Weights of a small transformer language model.
Size: width 320, 5 heads of 64, MLP 1280 SwiGLU, 25.6M parameters.
Architecture: rotary positions, untied embeddings, normalized queries and keys.
Each number is 128 + 24 x the weight over its row's rms, rounded and kept within 0 to 255. Layers, rows and columns count from 0. Numbers have three digits each. The size before them is the row's rms in percent of the matrix's.

# layer 6 attention value, 320x320, rms 0.0303, rows 222-255, columns 0-79
096:157157160133105108164126150103120155145079119193086114104154140144128132172132149127183098125124098108139127116186142109124152137155142123120090100104114131171070110148125144124163125141137098153139135126146147186130116121125132131152122160
098:101103148120133139156144162117077161119102126106145103120119115146112107136095137130128201185106100156154132112113130107115074125131135157104130115112163085135130114138114107124122145149122113159146085138117104161108133126098116133158083085
095:118127131157115132124154185120155137078122173116133142122136173086118163135135127136144132127148121127130131152138104126130107180121141155144108135158142086151100164133147111136159151114156133129142147115149119104116094110112110136152127113
098:125134079130121094147166096141129165076099084168143145094126107126118104111146162131170164177134174080118104120131122115147128184135137158126112126165106109145114126145110155152133160163127135122155151116116099154135124156114088130160106115
098:144099109133118112123127120159121094139097123118089095153153170086129121148143120117119160120133179120097171118126162163102096151140128124133135048124118124085134156117158126112121112132118148145137176161120109096146087097160099136118125139
089:138080148136142083106098099079101156150131117135132143085111137122103124090103141110113099126167090114141150132112149116093081123172151109142108137111100136123075147136159107079139146130078109121146124132114077121135087155127135120071115121
098:134104106123128110179135106148199160135150110105144134114130110105119132121099153100088106103151102141098143127137140113131096134120136161123115152122142110095153148152124167127138102107137145112131178109111127149166123100120164106082155130
103:123125097132095157150098143120138110067099148134145136100124132148111119133145090154141133136147109136104106139140188137134150114079114120136099158118115131156085123097144139090088171084118150119113073123092151081089106131142123157113125134
101:125135107137120111093121140114152151142167119105160145143159097148118162112057162107148070122109123136115141098112143126147147154110140113144137109155123156127163133142138134137099143135147054172123109103117148121158108162140107100155130123
102:200159134135127111133145121090132114137163127083112120106141076123133107134139161136140150124160116104119101129160117149090097074175125127134127128154126181136168137101144146101125084106128119183149122151130123120161129162147168118088123136
105:092130107168099124107162178144135096073085109124096116151115171114153123126144129141083106110109133149137106168090145067131136147097101123136178128155120116137147165097154119145118119120144114115098107170098111090099104108125114106144117147
114:102165149150121138093107131142125083154104160070132153142103134153105101131127164084130138125132156112117177083175138098141150103115106170132117134097158154156120153118138149123121146175104206132106087102129128155096145128139153146126173134
095:106148129138162141128174135115122096115153139144163109142167118105162102160132142103130105082141139108129108153105153075128111173130129153116090130142133119121141128125089104097130140168123107131114162119142136106145103111129163133114127141
098:120084128104149122108117154140150194149095096086140113130155100108082182146108136155155105087136112115083129139143089093140118142134105101102116105150136128097140144141132145110111083134121100123136115119129120105157109160133123126131104162
102:144099131149154104123139181180134139117139098124115124131118133106139142131188146167155122150181141124161085146130115137086157131144154132141088132151123134121141083174148185134133102165103088136151152130156137103149088162152147111124120105
099:139128088099162138116118133119124093155135137160134097130125110143080116144156177124124124127137142116134142150090146154135159157114178131147093098130119142133114109082132090155152150136131080141095149102126168131138137096152136134087139123
105:142102078147124112129115119142133149111109110154120152126160121138119122127108136134116129115146157141095092172116139156169179134092127128137130113167099095119097143128098133099173127161124059114102138128107154136134104154124159146120115138
099:120164070108129091186129149138107114113196134123109114143119149131148123115143155155129095128120090132102158129115138121143133125130123129165148170125128144166103173176137123103129146138120126139129147111122139114123141077129144130079159174
097:130114120133128102122129149117113129103074126115118105140137140181140135175134199177110116144110136113097097121120139167126141113164118131121179139131100151113151169120173162127111129128152112163112097118155109101160139090168089135091159163
094:141125157138150107101100123151128167136137138132064138107124127147150159081119092101106130106124141124123121109133119131166116154143109129169087090123125160106096141103117170109117125177119136105088102115114121103097168125112141146087130115
095:114128119096157076097096125163147135136109102116113101157147140105122161152105098143118119145137116157120087149110123119115111139151134119129130119165148122098154141148115131159181137102124100167144144138120149136137096126121135122142127163
099:131115102148140063130111054085120160144127117088130142105119111114124109147151144140113151157081147108132114120124110132082117172118123100117146119149149151160129145154151125144100124159107083145131121134127145127141114119103169106148156139
099:108165139125112126149158107089139121125120108147144140140181145153162137137110146150128140109132113165132081086153132157139118123166124123134112115151151169120098114124100150142142152118153116176096146139130143122114128208117158103105131138
094:188078139146108112104131143164107145158130080151129148165195105111116163116178127085123104104161152144115133134171126133119113135112108135126118081144145138107137125106161157122127100120189141135133139142119131113151166148086139122105107110
095:174150175154153116179114150129158151113128096131153114133105065146127145165143113133112109104123110148084126132102138148137104104119141160101144144162162129099115165158096118100114153117082118119124084119137090171084116065166118104117149161
119:121099140155081122118104117078124129174104115121153137118135084108128164159142115115129088095151146126152122134134169071112181113189134120150156124140084144100133132101122133107078134122112054112120123129119143132155123141127157102150149120
090:155137124138107102138100101128092132143124178094140130121107121111166154115110139131156154149121152144099080117093138141100107075109139138168104124067123120114157140146098085115144109114101144144137141167104149137140106074152194142157105183
104:124098118144125169120135087142129211135123132126131108119144127107132136140107191107146149094168165100145133138116120111120112103162138111116126170131114173138135114118121138131126109109119077090117118120132086124141130116123119164158126122
108:124141142168099113151137120131116176120076097123119163104147125147131137120169128107122094084131115103127095115148119157128158132141113131108122099177152121150110114132129102116181103120091093134115069125163129106098150141127122139101107113
096:090142180102169109145178149162123122177129113151087105125096118120140136087144156107118144101131162118081154135152131127163109124128121102126168163116137128135148143145195114109154156092153143140118137134135119107112144108120156177095132124
097:129123158146092144101101156138133162134127123148148151104132122118173114115168132132135118082132110131115125148086139138110130136127101150179130153102128148091096133079131134140143104182076174124129110137127101133174151150122116146119106106
101:100153138109076113121125128172169130149147127137146118135140121123150103144128146129139085163163133131155122115111091144108162133142150130168121140139122141134103089142120116092126081107155089122178155138097142128146093090100103081175111183
099:164149112108105142118102184119171159114083084166152112142123147098150145120124095117160133153164137080129118146110157142112123149101121116125163146162112104136152131108102125145096138111102097129115132166126117154118120146137156103090101117
100:082133093124120112133097136082087120145115162071094138120123154107109109128137171151124148116143145121088091151110117162120100108095164149104130162110126119142092157103111161122105092123120171135166120081130128197097124075140145103099097156
# layer 6 attention output (transposed), 320x320, rms 0.0375, rows 222-255, columns 0-79
090:101124133131145138174151132105133164149122170140163111096127094114109132135150181148102138124107096138109100132132119113125134108082124122131119185104159096147138126095111164150114168133119111117149124167154131137144135163107140120141117138
097:098137123149095098164149128107121164137098075110168098144122082161125155130140136107125138170151154099123116069131143107134147127118134125136106156093171144140125156137140144163137158108093150122120152144120110138151136087170119131133106121
097:142142145130114115133116150097130135120102140151072138134128128086130096141082129120125135130128124120161162128064128107149075107152130140155111131157100112071139137138128128105096112133156127106109117141121128136114122122127141153091152140
094:137120073133127131128102132155129134122102113122165127140152138137162158133158073139137123138124137137099188128112113126156148148120116126122157144084119116142123123117128138129145153114113106119125150126079102130123149133087084077114113131
099:143088116126081145138126123129102118170091104123099131145118128135157138161130144173155148150113139162131134170159141106134115133083132101138139097102144112122127123112122144145146135129165118117126158101125154135144141139151125113132103160
092:116108122179118114140114140121132134134116095152092149114137116159139100149091163162086146148102113111144098105125157108124095101096085112145118138116113150150114104151124112116155141123128120147105111114151096136163134150135128150135166128
091:100145115114104083129139145165083157139177149167130153098104155110103112126128104149110081098122117107154173131136087102139051126108137143158116145137174136144142155151103184165133126110097111133122112111136148144110098091112139147108123127
091:125133118189132122097096133137109113139132138130093126141089135100140139124125096167101156120158119140118148124121112112143159151110122139088098135170149126104132121146120115161113144137137164132124115161068132107112151100124117096132127100
097:129131106139079115141110107152149165150135129125112124148078130158143126108099114112129124187115099120119144122087171108167081089145100105101111087113132136103121104128105128103134099083154142106102129079167128139122114140153110180132163154
099:122103164138134113092130157137112119161113117173143115109158158057147108120165125131155118123125112085138122127137140102142130107148108147197112128110135145151113136129108123157101124090117155124122139117128134110158143133113127142163132094
103:125135120141165075177114131167120151159141081083116126120135140112136174106123154148152146120106151122121154164094133074113166100150130154115104134109097151087154119147099125094166143106112113114123132129108091128098175095129125083108096107
105:154131147142122141107109121149113156167118117127128139153145133106135120130107095136100139133120105133130134043119118087130148110097136090088125143121097107140157106120109142133095140121144134124132160164129142102135124101152111101142086133
090:186122146116110111127114132117130102146163113128122107138137171102137146155126137144110154088149140135128089141169188120101142109161116145099145127170163125151117121114133104109097133094148176117114118108119122124086136129128179132112112150
098:117144130126166127102131148156121183147123112108136118115162123133139102156116134156097127133135135132154091174135135129160134120091085145110123105158117160151144116107140101119106130099120158104130137108085144114143098145129132140117131128
101:095114089122135138149137152126153132131157105129101148090138125124118168101165136132112096170150116099112106174063099137124143121134119168115141098144114120131163146109140124121154126167143097143170135094122125139108093155125113079138189089
098:107150072162119134157131149121116098109139129135125117130151109147125158121109113122107094129122124075106104136110126112068133145122112153082151150077127139119145128130126109115139180119112138099127161119119135141173100143094160160148140098
102:071127118130122081120150098132117121121142125152128115109162132120099134091111137158152164159136125143075170136083151119128114092105116113164147074088082174120132164153125143147151112106130138111117109123130118128128114098134132127124122152
094:175149128175122120157092122166148110156138155095125124096179136149117115167152165085124138103091108096123155110113150137103156125137103125121133128165139134127112077143155142120153099095101116134140102099152105113110120115132110158172118144
093:100141129091150095125130117101102166114114135079083098133127125102117170125128121146168142137118156118131122117147184111132164130133141116127113104134130130109116135110131160127126134174129139135114112144127132147129138105136168142162124109
095:097158100110198149154107156163107070138149111164116154147136108144160117149134112175128152151130141137194158108115158154138155109105133133117141128121155121056199139106170097115152149129112149136137084150107070111188151123148164123130117158
090:146145112134132121120124182142105110131111151170207158144159154095140126147110121110116117128115176117088143101148131115133072172072182153179117108114096144122101126132115122107153179121134129101119083127133118135126132158113117120136120114
094:112159077145111123154139116107120105114079147149175150152101152163122113154143172115158136132140129131116103085083139172097122122140104145144151155113174159129124123124077104115140117104152186100094140122118124141145144135158125112118157120
094:135121172148134086060128106130143104125088100139112132127112124171148103163115118119119117114124106070137143144149115139119100121135142180146109145123119160135129146090147120162144130166128125161122134133176081126114113143152112132082102124
094:128088155127152120122096163110138116164103124132189147137135130085145121139128129164117103139151164115120109103146121154152122115130122110090105108113111158095146116148173126141173127112168128126112133139113098114171143152071102139145117130
098:086150080121125116106139179109143164139155122134118108102160131138175116129157136099172135153108091101136131082138091104152115110136136096122082136074130103081078119071120116124131104148136219123151121151121154110102144107148147153100121128
106:135148148116124146157075100126089133121145146141135134106127146062119108118151135084123133111090132109123129091127161110128138121220110120098105110148078156162148092106128155138103174148133156154123122181099130131106145116133130143155146167
091:105118139076116143097113100111120153090147159075131128096115102149142171126164135128145131119144181117107098087142116186122143139099148137112148102119100123138109132143158132115152132101108139095124106116081123134128123107127141160123152143
098:135126135124167097157156115141110169118143116107130141142144136131136146155108126097071141147144096108107106109114108139120131069161104122141102129109148121146091147155122101174138112149111097119157127172157100114172132125188153137167128132
103:158137089151151107116127118170140166085141104098155139155134100157088125120147104157115139093124121118097123119154124138122169137184110155095137079145118123106079110119141104108152118137145178140102104162167090118163105080073104128114115103
095:137129143123118111091147132121135088169105132120164115108129111163140160136083154121128154151121142093124172128128172109097110111123062187115132107137149117133117146112148118131110138131112090133139143135155152115132092177116165132122125091
093:139131157148178165138119152120125105099136101129126118099082127135170153121118106149136118144118147134124125128094161107140079116144171095168151168145119129131155100134089099132141136183109128156150153163147119139129141101160140110072129131
096:158117145142128144165146134109139115165096110139081144121148112151131087174155119146104135145144128113103113135118111166151136145134125110162173131086132120157132114124147115119135103116116112136072158115134078118112119162145119129116143123
097:154134114154176101107122127127137088122144115132112110107169146102118081129146128151103122154133124107139139148109136122107120093161104168113148119139112111121122147096129157136100195130117127108093130128136097123137148140110107095052113106
101:176135126059115122205126120134135132106113129153153136105119125128118109137132159150138108141139153138110082115153134083115105107096060096133129126163149146134129162113144127145106098140134118137147138151182132116158127116145095135122124121
# layer 6 attention query, 320x320, rms 0.0303, rows 256-262, columns 0-79
187:118159060141154142122127127061126131084133145092144129157129139138139097110104082158118113131136095121147164133144164154179146124116140134118125138116126136146149158127122103120134172116103143106086168131100120155112113073098119185110142132
092:143148186167167138126125150117130133098150129116168166139114152123119111100149112113135106136166116172174133148137160151137158121132113127103115088090141115131166173102090141119110143154129159114130147150157108097122111122151120180119152151
201:145124120125112137096110094114152110155100166124122134152114136122111138123127084139104147076167144102139145170139065136084127151115139132157139141137084118131117137171139136112124096152113155077120165134110107094128112130141138119109137086
116:110136155161121123095117106089146111073148142065160180143147139150115125088112092145137126119141139099121144145130143138152156096074146135100124129105147144139148158138128132164132111129101136105103158115144090133119116049130100217090130157
076:128088156139124143100119120172080122112117101113146153158126115152139121154090160078145147129094127114120152143142136129154184076077125150136097103172121118179165129102143131150147095082142143120082124116120100114115098124190091171163147123
075:107134104119144097151162187154101112101115150145142109098200093090156110103093132158154112103108130072112144120112138090106089139178131130111145111153099119094077135154138141080093114174140129156140145156135120133117138137097166155104110159
077:142152175161101139095120137081129141104124114104130137133120079091134150059147087134103125093132125130157176180088135150131133103114152181086126140147121126095095148143118108150137140149152160101161131082180157094121099097129118116123136121
# layer 6 attention key, 320x320, rms 0.0303, rows 256-261, columns 0-79
090:111138133147147133150128169154157101112118129129101137133128121148144139094151134060129140124130124148143156150140140139108118083144098110091164116137115131070135158129154150143112104146135106129090134131125138130145133117123075105109083121
058:099124107190097157122178116130126120137124129117165093104116129127096106136155141178183103151105148102116163069133134124125105170112124135179105137181148131165100144137143142100147120115114104141114106112055143165101122144125134141148092146
088:152146108159113117126154122129158108144163155142130096112111128138122124114151106117166114150098130124125133072102144092140158146151126126123135149156161124164139132128149154124167087147110128104116100119085131132102084152103121124139105151
076:163121129113141144077147115108156132139135121184113140154135118112097175124107138127100136071133117145144100092154107108159140103144109127144135128123106115122094131151146146159144147161177163084094161083113141136109124190124100099153134141
092:146117163113171137111116178122141119129148100123190117144117114132098151109108129133129138117149123123154120162124114149077127133105115148155137117124089134149130114159106164125100149128129159119126121110117145124103115137088132095135146103
080:117151114114147168105127147138129148118144155151101141117126120074121108118154169055127154086159122132143101078145138123166146117132101022155135128156104120119107125181097107110131134129108148132129107170131151125162102100123159148149114154